Weights of a small GPT-style language model, trained from scratch on English Wikipedia.
Size: width 384, 2 heads of 128 (1 for keys and values).
Each number is 128 + 32 x the weight over the matrix's rms, rounded and kept within 0 to 255. Layers, rows and columns count from 0.

# layer 5 MLP up, 1536x384, rms 0.0531, rows 1364-1416, columns 128-191
[[147 145 107 163 151 121 107 193 149  93 109 132 114 224 224 153 127  93 107 103 127 156 115  37 130 120  81 103 110 118 134 184 124 100 154 154 183  88  90 180 154 130  99 115 157 102 190  99 149 156 129 129 116 118 119 115  97 142 145 117 133 146  93 115]
 [140 123 111 101 155 114 140  88 149  98 126 180 134 124 111  64 159 134  88 142 163 123 153 113 109 123 163 106 113  69 189 130 173  80 126 120  95 168 115 158  80 127 101 114 115 145 144 121  70 110  88 111 147  73 131 119 165 109 131  83 145 112  71 154]
 [154 165 145 193 187 106 136 156  92  87 132 138 110 139 123 180  99 108 157 142 136 130 130 103 159 112 123 122  90  86 179 168 134 117 105 160 104 155 115 136  96 115 124 173 157 127  96 100 163 109 106  64 119 112  92 102 127 138  98  96 132 123 183 177]
 [119  94 112  61  70 146 159 165 143 168 135 129 104 116 128 162 125 121 118 149 121 135  85  86 198 106  92 119  76 118 146  98 117 110 154 169 152 164 119 175 178 143 128 162 116 134 147 112 172  44 149 149 140  99 180  93  95 129  90  96 146 129  77 168]
 [142 111  85 132 124 154  82 104 143 138 146 129 172 108 171 143 125 139 133  99 187 110 107  94 154 192 111 194  37 126 199 141 140 145 136 168 139 146 131 182  74 173  86 147 121 135 202 126 147 101 114  83 153 131 144 122 164  83  88 132 135 106  93  91]
 [160 166 114 102 174 122 131 147 140 110  64 126 148 152 146 112  89 114  54 111 109 164 109 109 152 161 161 147 137 110 105 117  49  75 164 186 157 198 152 157  88 119 119 179 139 103 165 114 117  70 139 123 175 152 129 142 110 186 147 115  81  85 137 154]
 [ 96 134 105 142 112 151  99 106 142  79 136 139  64 150 140  83 121 139  73 118 153 123 110 145  96 129 132  74 137  98  85 160 121 136 172 155 150  90 128 156 158 162  98  85 154 172 102 134 137 158 103 104 158 139  60 169 140 226 132  91  51 114 141  86]
 [133 179 129 127 125 148 146 140 144  75 111 138 112 105 103 145 121 102 108  77 112 122  76 116 104 145 121 180 166 123 157  36 116  78 151 168  76 174 139 138 158 121  84 136 143 138 117 172 109 118 157 120 178  99  96 175  93  76 168 118  80 102 188  93]
 [134  67 113 133  88 169  74 161 151 116 140  85 137  96 129 185  94 114  81 148 204  65  61 123 119 109 131 132 144  89 101 197 117 149  95 167 130 129  95  90 110 117 161 119  66 130 140 102 170 173  96 107  89 122 166  97 174 132 148 149 105  86  67 113]
 [128 161 126 150 154 168 160 162 143 147 111 119  89 152 118 102 163 152 119 121 141 103 109 111 142 174 157 110 114 103 122 132 125  70 150 136 139 148 162 153 119 143  67 144 130 199  99 107 215 161 105  73 169 130 126 143 228 146 147  76 121 109  68  97]
 [ 83 134 184 126 163 151 125  99 204 141 114 164 151 113 141 118 136 159 114 113 105 160 124  75 138 185 144 108 169 119 150 147 147 202 120 157 144 121 137 157 104 162 120 236 117 143 138 170  98 119 119  76 158 116 166 153 135 140 134 152  93 113 119  58]
 [ 95 192 119 100 171 152  91 159 132 136 147 157 152 153 182 182 116 101 112  95 185  48  89 148 135 154 115 138 116 180 161  84 172 102 155 152  97  84 147 130 156 147 126 132 183 229 169 139 151 118 127  56 156 103 161 124 101 124 132  96  96  91  98  87]
 [142 135 154 129  98 158 191 161 129 151 121 145 140 122 143 160  64 165  98 130 134 105 110  92 119 158 156 166 174 131 167 104 142 118  97  88 125 148  94 149 144 134  67 125 157 108 109 176 187 143 139  88 123  73 118 143 153 102 115  64 120 112 112 128]
 [ 88 126 102 120  84 168 183 105 127  79 137 140 132  93 160 134 113 152 162 108  96 176 100 138 119 148  88 118 138  99 127 122 147 219 154 152 113 121 171 152 146 195 119 111 124 107 108 141 124 188  82 105  79 177 142 167 145 131  89 118 118 116 154 107]
 [167 158  72 107 204 101 112 106  94 127 131 181 135 137 188 102 127 135 152 112 125 150 128 117  86  88 137 117 129 145 161 127 170 136  85  62 147 112  99 105 113 139 107 162 171 126 120 181 144 112 135 132 141 141  75 206 113 153  99  92 107 108 159  98]
 [151 109 174 128 150  58 152 138 126  97 122 143 141 123 137 142 102  83 147 129 105  70  93 168 167  91 115 116 137 128 164 121 117 130 148 152 118 139 127 122 139 155 134 138 210 146 136 173 123 157  61 140  74  97 100 177 123 119 106 137 121 115 157 113]
 [130 160 160  66 114 202 161 139 140  59 115 159 111 174 133  98  66 160 107  57 152 135 109 136 150 177 196 121 118 135 111  79 108 124 115 161 169 103 118 134 169 178 140 158 128 109  98 168 230 167 128 162 198 111 138 132 102 148 150 101 116 121 104  94]
 [142 132 160  95  96 127 174 157 110 137 146 102 124 161 123 136  59 112 127 104 131 152  78 101 144 179 146  47 134 153 104 114 167 113 153 147 148 146 166 143 123 146 157 168  88 123 114  90 147  94 147 128 134 114 193 125 114 154 149  90 113  92 108 110]
 [154 177 196  94 123 107 143 182  76 139 184 124 138 147  94 133 120 144 109 120  96 141 155 131 186 192 135 148 137 130 160  99  94 117 125  92 128 117 130 154 180 130  86 172 211  57 132 122 154 169 141  90 100 164 157 142 100 133 145  93 147 119  27 100]
 [131 134 135 116 154 176 161 140 158 123 160 114 154  97 101 166 124  91 120  38 128  68 110  96 116 109  96 126  60  79 162 166  97 108  86 130  50 104 148 156 148 163  92 109 143  98 143 108 146 156 124 153  89 151 152 220 107 125  48 125 134  85 108 129]
 [ 53 216 137 124 145 129 137 103 149 118 157 134 131 147 136 119 142  71 136  93 112 161 163 163 104 182 199 112 187 136 122 176 148 208 145 107  93 110  84 148 142 140 148 107 172 151  75 139 114 104 128 140 140 165 155 104 131 147 152 115 135 104 178 130]
 [144 148  87 106 171 141 127 160 112 117 157 119 193 126 104 160 101 112 160 100 149 163 107 159 131 106 106 101 137 129 123 147 128 138 121 149 149 103 143 170 141 145 119  94 117 199 119  94  84  76 118 124 100  89 127 115 105 124  38 113 128 109 158 136]
 [118 127 148 119 180 122 116 148 186 135 117 182 152 143 175  80 147 133  93  80 134 155 203 130 144  67  96 147 136 134 110 135 193 145 130 147 109 122  78 176 122  90 102 132  90  64 123  93 127  93  98  72 126 146 129 139 104  95 125 126 172  65 107  82]
 [146 139 169 114 131 117  96 138 144 117 146 132 167 135 108 161 153  94 107 114 157 160 131  83 140 219 194 148 120 181 166 138 169 129 146 141 146 196 149 124 125 193  82 113 126 108 174 100 160 144  97 113 124 125 190 147  77 178 188  68 134 110 128 153]
 [ 70 121 105  83  87 171  96  88  61 141 182 125  95 150 169  64 143  97 151  80 173  86  93 155 109 107 191 157 168  90 102 160 159 112 148 115 136 153 108 106 128 173  84 115 143 142 116 141 145 146  94 119  75 140 144  98 123  97 185 103 145 106 118  64]
 [123 158 120 168 143 180 116 160  99 125  85 126 144 126 113 120 113 112 140 155 112 129 153 107 168 101 150 112 109 129 144 100  94 151 155 122 120 155 133 174 116 132 124 202 107 125 146 113 169 131 127 144 122 122 116  74 178 159  86  95 128  87  98 120]
 [ 87 116 105 158 179 176 108 135 154 104 133 135 146 145 159 106 118  74  97 129 178  58  93 142 120 118 163  84 120  60 146 167 164 114 135 154  86 123 106 117 139 126 138 115 140 124 156  99 112  77 113 134 144  84 142 196 131 105 137  90  98 115 144 112]
 [143 166 170  89 158 169 117 141 136 107 131 147 159 104 154  80 136 135 155 156 168 149 140 135  85 144  88 147 108 159 125  90 117 140 123 127 183 132  98  98 146 147 101 185 170 102 177 146 136 102 102 144 165 128  86 158  99 172 115 121 140  96 170 135]
 [164 139 158  86 165 142 178 168  96  84 128 165 136 128 118  85 121 106  97 140 116  93 137 112 104  71 128 120 147 141  91 118  66  72 121 110  74 102 129 135 178 127  61 124 203 135 135  75 110 100 143  77 211 125 163 160 144 129 151  61 120 110 169 160]
 [134 199 185 149  89 121 195 179 122  88 159 110 205  75 121 158 134 134  83 101 143 121 161 106 108 203 142 153 123  81 125 118 132 156 163 191 162 157 104 164 106 151  98 169 121  87 132 154 156  80 111 122 121 172 100  88 146 101  98 134 143 131 109 138]
 [120 144 120 131 107 137 175 139 175 127 104 131 130 146 149 112 170 101  97 130 105 128 108  79 160 106 126  98  93 139 155 142 195 115 152 166 139 121 129 160  99 134  98 124 160 124 170 160  92 146  64 124 148 126 123 209  97 152 130 128  86 123 148 126]
 [116 109  88 156 133 114 141  89 133 139 170 201 148 122 156 189 169 120 101 116  79 163 155 106 171  79 177 109 149 127 160 143 139 182 138 116  99  92  90 123 122 113  76 144 156 139 204 106  91  92 104 105 151 124 152 165 102 108 146 115 105 113 110 146]
 [131 106 162 132 187 140 128 117 145  82 154 167 155 199 145 177 181 127 134  51 129  95 137 131 121 105 161 135  86 173 101 162 139 155 110 127 112  71  41 108 117 116  94  99 127 127 109  93 137  95  66 120 119 132  89 104 120 126 162 124 153 124 123 165]
 [134 144 158 108 106 219  84  99  70  85 129 116 101 135 160 142 105 100  65 161 154 169 147 152 138 113 150 107  54 115 130 104 151 147 127 200 139 156  73 183  63  77  97  80 179  79 177  98 118 101 122 147 127  94 141 130 148 126 115  81 127  96 167 140]
 [146 131 146 144  71 134 183  96  53 145 145 142 139 153 180  84 117 124 150 155 149  85 131 134 198 110 114  55  74 108 116 133 131 102 130  96 124 126 154 142  44 118 115 164 137 126 152  91  84 124 113  85  82 136 118 133  80 154  63 146 157  73 116 135]
 [131 150 145 118 130 153 170  96 193  85 137 121 138 102 125 143  64 152 125 160 134 104  91 149 127 126 144  91 117 101 125 182 117 166 115 151 111 141 139 105 126  94 103  88 140 103 127 143 122 102  58  79 125  79 128 128 203 161 121 127 130 101 115  79]
 [155  82 172 144 203 121 115 129 124 119  94 194 149 123 120 139  50 133  89  65 120 142  87 100  98 131 129  59 148 128 140 149 175  99  97 116 156 165 118 123 173 160 120 183 120 106 105 118  88 193 129 100 155 148  90  85  47 162  80 138 108 105 114 140]
 [ 99 143  77 123 101 140 102 137 123 120 153 136 104 117 113  93 161 108  88  94 134 149 122 118 152 161 172  98 131  94 167 127 124 169 165 110 119  86 139 119 124 113 105 156 100 130  98 107 169  46 113 112 140 191 150 114  93 154 161 152 105 119 122  63]
 [111 118 161  69 124 141 146 169 125 113 195 183 185 145 198 108 161 117 156 126 138 134 139 129 188 208 129 139 107 126 156 172 145 165 153 118 160 138  97  90 140  88 142 144 190 131 137  80 113 153 120 123 165  69 131  92  87 102 163 105 146 118 123 116]
 [140 154 147 116 104 186 143 115 100 152 128 151 157 140 132 201 158 140 134  92 178 144 110  85 155 154 165 103 120  77 168 219 124 107  99 140 141 148 124 159 118 143 126 195 182 131 123  92 140 205 131 158 132 150 124 154  57  91 116 133  47 136 136  68]
 [132 146 125  98 110 115 143 135 109  82 130 141 104 138 111 130 119 147  93 123 158 134 130  84 147 134 107  74 138 150 152 109 109  99 186 157  94 175 138 220 142 105 155 148 142 107  77 120 117 119  58  92 171  82 100 112 115 114 118  72 106 115 159 118]
 [118 142 150  78 140  95 156 175 120 136 113 135 131 125 132 131 163 125  86 156  94 144 157  93 148 142 117 122 144 146 112 104 108 185  95 150  77 142 151 202 136 137  81 127 137 100 163  83 172 125 128 120 131  93 203 113  86 143 115  94 118 124 148 175]
 [111  75 220 132 139 182 112 109  50  29 183 151 129 149 188 101 135 137  97 152 146 131  90 148 105 148 165 187 143  91 158 131 142 135  83  67 105 158 142 128 174  89 147 255 160 108 191 135 148 171 127 116  94  80 116 133 116  72 104 137 155 129 133 154]
 [143 117 181 174 134 111  93 120 149 118 101 137 166 157 198 124 168  87 132 135 153 121 156 103 166 108 144 144 175 161 142  89 143  77 124  90 173  94  95 183  76 143 125 166 143  71 136 141  74  95 111 124 142 171  85 133  99 173 170 123 120 118 179  86]
 [160 106 117 164  92 117 115 156 156  96  60 189 148 123 183 174 143 143 121 131  93 176 127 162 106 133 113 165  80 156 197  72 106 144 148 175 149 156 124 131 143 166 119 105 137 124 145 149 139 127  98 120  99 112  96 170 166 131 136 152 143 113 111 111]
 [135 169 173 105 148 139  91 171  93 129 105 107 116 146 150 143 144 110 124  79 142 126 136 138 121 164 177  85 108  76 120 187 154 126 189 141 170 213 113 157 132 108 128 138 109 126 122 164 170 128  57 173 108 138 138 157 121 135 103 110  99 110 109 128]
 [150 126 145 127 179 146 150 102 129 113 125 145 177 100 131 134 117 108 142 133 192 130  77 128  97 112 147 127 112 128 147 131  92 160 124 156 100 214 119 134 172 176  90 186 150 172 179 138 162 169 124 105 124 155 142 136 134 137 108 119 170  93 127 154]
 [157 143 171 132 139 147 148 180 161  65  96 106 125 112 159 162 161 105 100 111 116 115 119 134 157 144 120 102 133 135 152 131 150  85 125 129 136 162 115 130 107 110 145 131  96 172 120 125 171  93 156 104  85  87 162 129 129 120 120  95 142 139 123 113]
 [141 170 105 167 113 145 170 104 133 149 133 121 137 137 142  88 164  94 118 111 148 103  41 135 226 133 136 115 112  81 169 156 147 144 137 165 105 107 125 153 155  89  53 124 138 157 168 128 171 128  99 128 117  78 148 138 148 138 112  86  81 105 181 108]
 [142 108 116 107 120 157 144 142 134 142 155 144 130 133 143 124 184 125 159 161 173 135 150 121 170  92 112  91  62  80 187 168 132 133 109  89  82 138 137 128 165 132 140 102 137  95 147 164 161 122 128  89 158 131 107 121 103 127 170 145 146  97 144 136]
 [101 106 143  94 161 130 144  98 110 123 173 122 144 136 149  65 161 138  74 121 124 102 136 124 140 166  91 184 125  68 131 157 183 130 112 123  88 120 151 128 120 131 161 168 161  99 174 114 135  42 130  81 150 111 100 142  86 120 146 131 116 103 129 165]
 [113 110 110 116 117 117 144 153 220  70 118 177 152 111 156 142 165 148 139 157  85 127  59 122 123 186 157 101 159 151 104 160 116 148 149 112 162 131  94  87 148 129 172 148 129 124 143 149 143 130 102  47 136 120 143 125 107 114 120  94 128 115  80 111]
 [ 77  91 149 117 113 169 102 110 150 104 108  89 137 125 127 157 164 123  57  86  70  70 139 144 120 130 119 107 149  89 121 129 151 145 146 129 155 165  64 176 141 107 160 114 114 130 165 128 157 108 136 138 112 124 208 174 168 150 114 122  35  93 129 128]]
# layer 5 MLP down (transposed), 1536x384, rms 0.0492, rows 1364-1415, columns 128-191
[[200  68 115 145 112 101 111 192 163 156 109 160 108  76 177 139 102 142 105 130 133 156 190 108 109 141  88 113  85 145 158 137 153 146 164  86  91 173 113  59 176 166 137 164 113 190 132 127  79  57 154 166 146 102 164 106 129 109 152 180 172  87 109 104]
 [185 111 138 132 177 108 143 120 141 135 102 130 135  59  69 130 161 115 111 153  87 142 135 120  59 155 155 106 151  98 121 145 129 106  98 136 120 147  94 150 190 131 112 141 120 189  36 108  79 163 194 137  58  87 147 125 107 106  67 120  97  75 127 133]
 [144 172 150 144 191 193 108 125  61 104 198 162 154 125  98 127  98  99 114 146  97 177 127 146 134 183 114 118 104 155  57 122 130 106 121 154 121 123  97 129 121 117 121 158 170 121 144  71 154 156 136  96 161 145 115 112 161 142  77 128 132  91 147 106]
 [120 113 173  98 156 140 121 137  92  96 129  99  96  95 122 126 111 141 132 117 203 144 143 115 122 120  97 103 115 147 101 128 152 111  91 131  96 167 159  75 141  72 139 101 138 116 153 103  85 144 104  71 120 125 128 175  98 128 122 164 108 155 103 130]
 [156  71  91 146  86  82 125 124 136 100 124 107 131  49 148 151  86 152 146 135 123  88  45 119  95 136  74 139  63 130 112 172 125 110  67  88 118  54  83  82 144  87 134  78 106 149 110 145  79 198 133 169 108 117 116  63 181 196 102 113 147 192 136 103]
 [144 134 173  99 142 162 123 179 133 188 147  96 156 153 107 125  90 101 164 100 177 138 144  82 147 114 113 157 114 132  81 118 110 162 109 137  68 195 159 101 120 120 169 112  80 126  74 130 141 150 101 143  75  89  99 135 106  99 119 150 152 178  88 180]
 [ 94 144  67 174 134 110 118 129  67 130 136  78 179 186 135  91 131 164  86 104 146 163 122 167 105 122 143 182 156 101 151 164 103 111 122 114 131 113 163  79 154  60 170 143  75 132 157 174  92 187 118 165 153  77 134 130 166  75 128 120 116 136 140 110]
 [113 102 113 109 163 123 171 113 146 138 158 139 102  95  99 113 151  87  64 156 154  61 138  93 116  92 106  74 122 183 117 148 130 142 168 124 167 135 153 201  93 142 151 111 103 106 105 102 142 123 147 126 120 139 137  95 100 102 130 136 108 106 127 136]
 [142 100 181  73  46 156  80 248 152 105 112 143  68 157 115 124 123 175 112 120 140 110  88 144  64  95 105 137 189 138  93  94 102  99 113 168 128 122 138 125 155  81 143 138 102 140 144 122 138  68  50  86 144  94 121 128  78 103 119  73 119  38 114 161]
 [129 120 133  31 154 158 133 115 117 131  95 158 120  43  93 129 105 153  44 122  98 181 168 154 111  84 120 106 118 136  71 205 127 198 149 123 124 123 111 150 125 131 104 151  87 139 110 125 242  92 109 102 157 137 155 176  42 133 113 131 162  44 144 104]
 [115 190 164 104 133  52 151 124 104 166 105 171 162  98 100 112 142  83 169 191 140 119 127 170 175 126 131 142 165 114 115 114 142 145 116 105 145 138 125 164 142 150 100 146  97 157 119 123  64 156 110 138 141  62  99 135 234 125 179 145 160  72 128 168]
 [ 87 109  97 127 131 137 184 152 122  78 119 116 185 150 110 162  70 163  99 152  93  57 144 153 120 116  80 156 108 127 145 138  89 186  99  69 163 132 140 126 158  60 137 135 111 120 154 131  49 119 155 167 112 127 173 127 103 172  93 112 114  39 114 106]
 [166 120 122  99 142 134 128 115 103 156 142 121  98 128 133  97 189 146 134 108 160 114 148  76 148 106 110 120 192  88 116 133 124 134 127 148 119 115 138 120 144 114 135  87 133 122 145 111 128 134 111 137 134 128 133 157  93 126  88 154 135  81 155 100]
 [117  85 109 163 165 112 170 128 129  99 159 132  97 139 115 114  79  84 148  92 105 146 115 210  99 123 102  97 151 127 132 119 110 161 114 134 164 134 130 129 115  88 107 135 175 107 171 126 115 115 123 121 183  63 102 100 136 173 150 125 147  74 186 147]
 [110 137  89 132 145 146 141 155 105 189 145 112 103 112 102 173 156  89 146 110 131 100 102 106 136 155 147 109  96  92 112 138 110 139 156 136  95 142 124 142 154 147 135 137 118 207 151  91  88 101 131 117 128 145 160 148 122 102 115 167 159 190 102 176]
 [145 100 106 113 137 131  85 109 109  94 111 160 166  98 109  83 135 137 127 123 142 129  81 120 124 114 113 103  84  93 147 152 131 142 108 148 141 131 162 196 179 129 122 131 153 128 177 109 140 110 110 149 121 130 133 146 126 138 119 107 103  81  83 108]
 [142 129   3 114 201 135  89  93 121  82  78 114 162 144 160 111  84 181 184 126 176  96  80 154 164 133 136 149 171  95 116 152 148  68 112 101 160 130 112  91  24 116 166 147 162 146 107 180  94 125 121  77 108  74 122 146 121 177 155 163 138  22 136 144]
 [106 125 121 164 102 115  97 115 107 108  96 180 138  88 132 139 177 130 172 149 114  96 161 182 124 123  72 126 125 117 157 120  94 127 125 124 160 139 107 119  95  84 153 104 123 127 104 134 138 129 103 153 103 176  96 145 164 112 127 139 157 119 107 165]
 [102 184 121 138 104 126  76 115 118  99 130 166 137  95 114  78 124 154 107  76 139 110 134 156 118  98 109 138 102  85  89 113  69 128  76 127 135  77  87 102  91 135 164 128 123 141  92 110 120 108  82 135 136 169 110 133 132 184 174 154 103 104 145  94]
 [ 95 135 120 111 123 138 150 148  79 105 104 157  89 119 139 151  81 127 138 152 113 135 122 117 100 164 171 183 171 171 107 149 132 141 124 182 186  70 128 130 106 186 111 162 134 148 128 153 115 124 103 104 129 150 122 129 116  96 127 113 129 118  84  53]
 [116 119 152 130 109  92 163 153 126  84 165 137 110 127 134 155 146 200 152 102  71 130  98 162 146 148  41 120 100 144 127  73 143 161 100 160 162 123 168 148 166  71 117 127  75  97 121 184 128 150 106  86 129  58 100 125 122 129  69 151 107 169 134 181]
 [176 137 111  98 160  95 159 163 127  91 113  99 116  91 118 159 186  81 145 157 159 112  98 121 100 148 119  81 139  91 128 115  99  79 121 142 173 106 131 158 125 134 136 183 123 118 101 104 147 125 198 153 158 105 185 122 104  86 161 165  95 127 175 129]
 [132 125 157  48 109 161  76 109 117 128 130  61 143 109 141 167 124 104 119 120 131 163  87 120 129 131  53 108  92  77 162 139 128  97 146 141  84 131 184 140 146 143 134 181 130 121 173 148 123 142  79 214 180  84 170 132 146 112 153 119 166   0 151 147]
 [157 147 191 178 107 107 152 146 156  95 142 118 115 176 151 195 121 150  65  95 111 148 110 134 105 100 150 121 183 102 142  89  80  37 111 107 129  55 157  94 181  91 138 115 136 145 166 121 162 110 102 114 140 144 166 104  91  92  68 150 107  84 123  79]
 [153 107 148 132 105  64 102 146 162 154  97 133 118 132 107 175  66 210  94 109  67 105 132 152 149 150 100 110 131  84  91 105 154 121 144  91 114  72 105 105 166 146 167 123  91 118 123 184 127 117 185  97 123 113 132 146  86 100  90 149 110 132 130 131]
 [ 77  93 131  57 155 140 159 123 168  96 142 120 157 163  90 124 171  91 154 146 153 156  84 155  88 105 130 130 166 136 160 157  91 129 134 114 139 106 107 165  97 121 111 127  86  77 101 107 165 164  90 156 121 145  95 119 177 198 104 117 136  48 106 108]
 [ 86  95 132 153 165 174 120 123 127 124 122 134 141 119 122 166 188 151  70 139 102 113 117  82 109 216 147 155 110 147 145 100 164 145 142 202 132  80 147 105 130 120 120  54 103 151 101 145  88 164 107 106 121  90  86 132  92 188  86 127 165 182  94 105]
 [117 137 127 113  97  94 152 154 140 168 123 148 139  99 115 106 149 120 136  79 182 117 163 104 132 116  61  73 154 128 126 130 103 132  96 113 112 160 115  67 142 101 166  91 179  54 134 138 110 118 122  97 108 187 108 133 105 115 160 121 144 118 153 140]
 [134 138 104 122  58 154 159 109 177 145 121 149 108  79 147 119 131 109 168 133  94 131 147 132 140  99 116  71 111 138 148 111 108 110 110 161 109  97 174 146 164 131 199 119 129 121  93 104 174 129  95  47 124 173 157 176 114 103  64  75 150  50 122 144]
 [150 173 156  72 135  66 135 128 176 111 148 129 119 172 206 105  92  98 142 150 161 147 124  83  79 143  88 179 115 117  95 126 139 107 124 135 168 164 122 146 161 117  97 134 114 103  81 135 235  98  94 102 120 149 120 121  97 175 150 125 150   0 124  92]
 [174 120 123  73 140 129  92 132 160 166 181 178 166 176 119 100 180 137 102 116 140 114 146 134 149  77 153 167 126 204 111 156 154 127 136 102  78  95 147 140 156 134 128 124 155  90 171 127 176 149  95 132 125 138 114 183 136  82 164 124 154  39 198 144]
 [129 156 107  98  83 107 150 111 164 130  92 138 116 120 151 113 102 137 130 142 150  60 104 127  54 165  99  91 112 123 174  99 115 127 126 133 152 138  95 145 112 107 107 170 138  92 117 108 139  98  90 166 137 162  81  93 140 141  96 149 118  40 123  96]
 [116  91 121 136 123 107  77 167 127 101 137  92  66 136 148 102 105 148 112 140 125  87 146  71 138 149 127  96  97 166  58 108 121 164 129 181 132 107 173 137 146 140 139 162 153 137  68 100 140 133  63 115 108 147 224 118 150 119 150 128 117  68 130 124]
 [179 118 141 142 161 156 126 164 147  86 123 194  96  51 112 121 153  71  55 120 119  92 107  77 108 142 151 182 101 121  59 121  76 145 122 135 103 143 159 160 137 143  84 129  90 120 142 107 196 113  91 161 122 111 120 116  98 130 167  83 142 123  95  88]
 [113 134 135 103 117 173 111 156 150 130  92  79 145 116 123 198 142  92 134 159 118 116 142 155 101 122 109 138 124 103 146 135 111 175 177 135 118 110 146 133 158 134 106 143 133 178 139 201 140 112 131 124  62 186 129 123 103 106 101 160 153  11 130  89]
 [156 135 159 149  81 120 123 133  84 120  81 155 124 125 109 132 118 128 158 159 139 135 134 129 192 120 134 137 124 152 114 118 172  99 113 104 169 143 127 147 228  87 199  79 112 102 159 161 108 142 163 191 170 133 158  79  55 100 137  91 189  84 114 116]
 [129 170 139  88 108 134 102  68 139  86 120  72 153 123  87 173  82 173 129 164 125 138 127 111 144 106 121  76 195 137 165 186  89  90 169 162 113  90 118 128 145 150 142  89 119  91 104 167  78 199 100 151  83 110 140 186 115 131 119 131 144  26 175 135]
 [148 147 157 169 167 143 163 126 139 134 147 161 183 140 180 180 144 127 129 128 136 103 143 137 129 166  79 127 132 123 140 111 137 142 113 130  73 159  88 145  83 114 149 118  90 121 117  85  41 130 150 140 107 111  56  81 120 128  94 157 116  31 151 106]
 [112 113  99 167 141 116 102  84 114 115 119 151  86  89  58 150 103 150 121 152  93  77  87  95 111 103 132 101 133  81 151 108 132 131 152 159 134 111 115 150 148 138 116 104  99 126 136 148 118 138  89  91  93 123 161 151 126 112 165  99 128  84  89 145]
 [166  96 150  78 139 179 176 152 146  96 112 122 169  88 151 123  57 109 182 101 120  99  93  77 112 100  92 157 111 152 132 106  73  97  81 120 135 111 158 157 139 123 123 101 112 115 151  92 166 137 117 163  55 101 101 120  65  97 102 102 124  61 126 109]
 [104 150 113 138 131 125 144  83 127 157  75 110 178 165 121 133 162 150 129 163 178 190  72 174 168 114  98 126 111 133 184 137  90 185 129  98 137 163 145  91 123 109 103  88  97 150 163 124 115 145 179 133 191 144 141 149 161 153 133 122 114   0 148  81]
 [112  90 144 136 154 132 173 166 118 138 152  92 110 125 133 158 129 167 122 138 107 138 208 122 103 202  77 125  84 138 146 143 125 173 141 106  59 146 170 144 145 126 142 136 109  98 168 118  97  91 128 189 165 169 172 133 153  99 204  71 149   0 167 100]
 [ 83  93 138 138 127 115 162 153 143 117 142 180 161 103 101 115 127 100 168 111 138 130 150  99 120 108 100 121 123 113  62 100 115 111  69 132 139 150 172  96 177 151 113 219 130 147 154  78 195 143 180 133 113 130 127 176  74  99 106 120  96  85 199 121]
 [109 126 116 122 149 130 135 113 164 159 126 122 134 109  57  74 137 133 111 117 148 145 134 110 108 166 175 170 132 121 151 160 127 124  74 135  98  99 133 141 106  94 123 122 111 151 123 100 132 141 180 155 152 130 155 152  74  97 121 134  81 207 168 107]
 [127 115  56 177 122 151 127 130  48  96 131 178 130 180  80 100  93 126 103 161 112 127  94 173  91 136 163 121 101 199 122 127 168 132 130 110 130  68 161 116 122 176 124 128 100 107 109 115 138 146 141  83 131 112  87 106  30 115 141 141  71 126 126 141]
 [133 120 152 129 113 124 173 152 186 107 115 170 113 133 106 153 141  67 128 116 122 112  86 153 105 198 117  89  70 173  76 110 120 117 133 121 167  93 134 150 128 146  85 180 122 106 167 107 108 104 118 124 125 167 181 157  77 150 143 140 152  85 125 134]
 [154 170 140 148 211 125 208 146 133 116 181 144  98 131 139 127 170  72 119 145  88 166 122  99  98 165 162  41 114 182 131 120 126  95 127 139 101 153 134 110  67 165 112 178 137 109 125 108 110 115  98 178 183 169  75 165 102 102 137 117 157   8 144 122]
 [146 160 142  91 146 108  66 128 105 111 156 148  96 138 179  85 116  88 117 130 123 137 125 127 120 137 153 131 127 100 178 205 119 106 110 138  73 126 108 167 138 191 116 107 153 105 122 113 110 144 109  91 124 135  81 147 158 141 123 132 129  59 150 111]
 [152 164 148 122 122  58 106  87 108 140 181 146 158 200 122  85 129  67 145  88  96 177 115 172 130 162 153 148 147 106 124 120  79 119  97 136 168 153 137 151 154 206 118 157 153  53 135 118 150 164  99  69 184 125 117 141  98 111 134 153  54  44  97 148]
 [ 87 185 128 108  79  90 136  99 114  96 132 110 168 121 125 131 114 141 155 107 122 163 104 166 111 166 167  95 161 112 111 128 182 114 146 117 120 148 129  98  63  86 157 108 106 146 124 157  97 114 117 126 155 100 158  63 130 136 107 128 114  80 127 157]
 [135 127  85 123 140 105  29 152 158 104 159 116  81  99 148  96 151  78 154 123 116 120 131 110 140 113  73 105 125 114 144 118 109  62  98 100 163 106 127  95 191 108 185  96  57 128 158 140 126 168 176 151 120 150 136 115 111 119  91  96 130 110 128 183]
 [162 104  85 108 213 105 121 169 138 160 100 144 111 116 111 122 132  72  85 133 107 151 104  87  98 130 124 177 172 134  91  76 129 101 125 101 121 178 150 112 106 156 101  94 134 131 135 163 145 141 114 157 178 120 134 144 140 143 162 124 135 114 115 117]]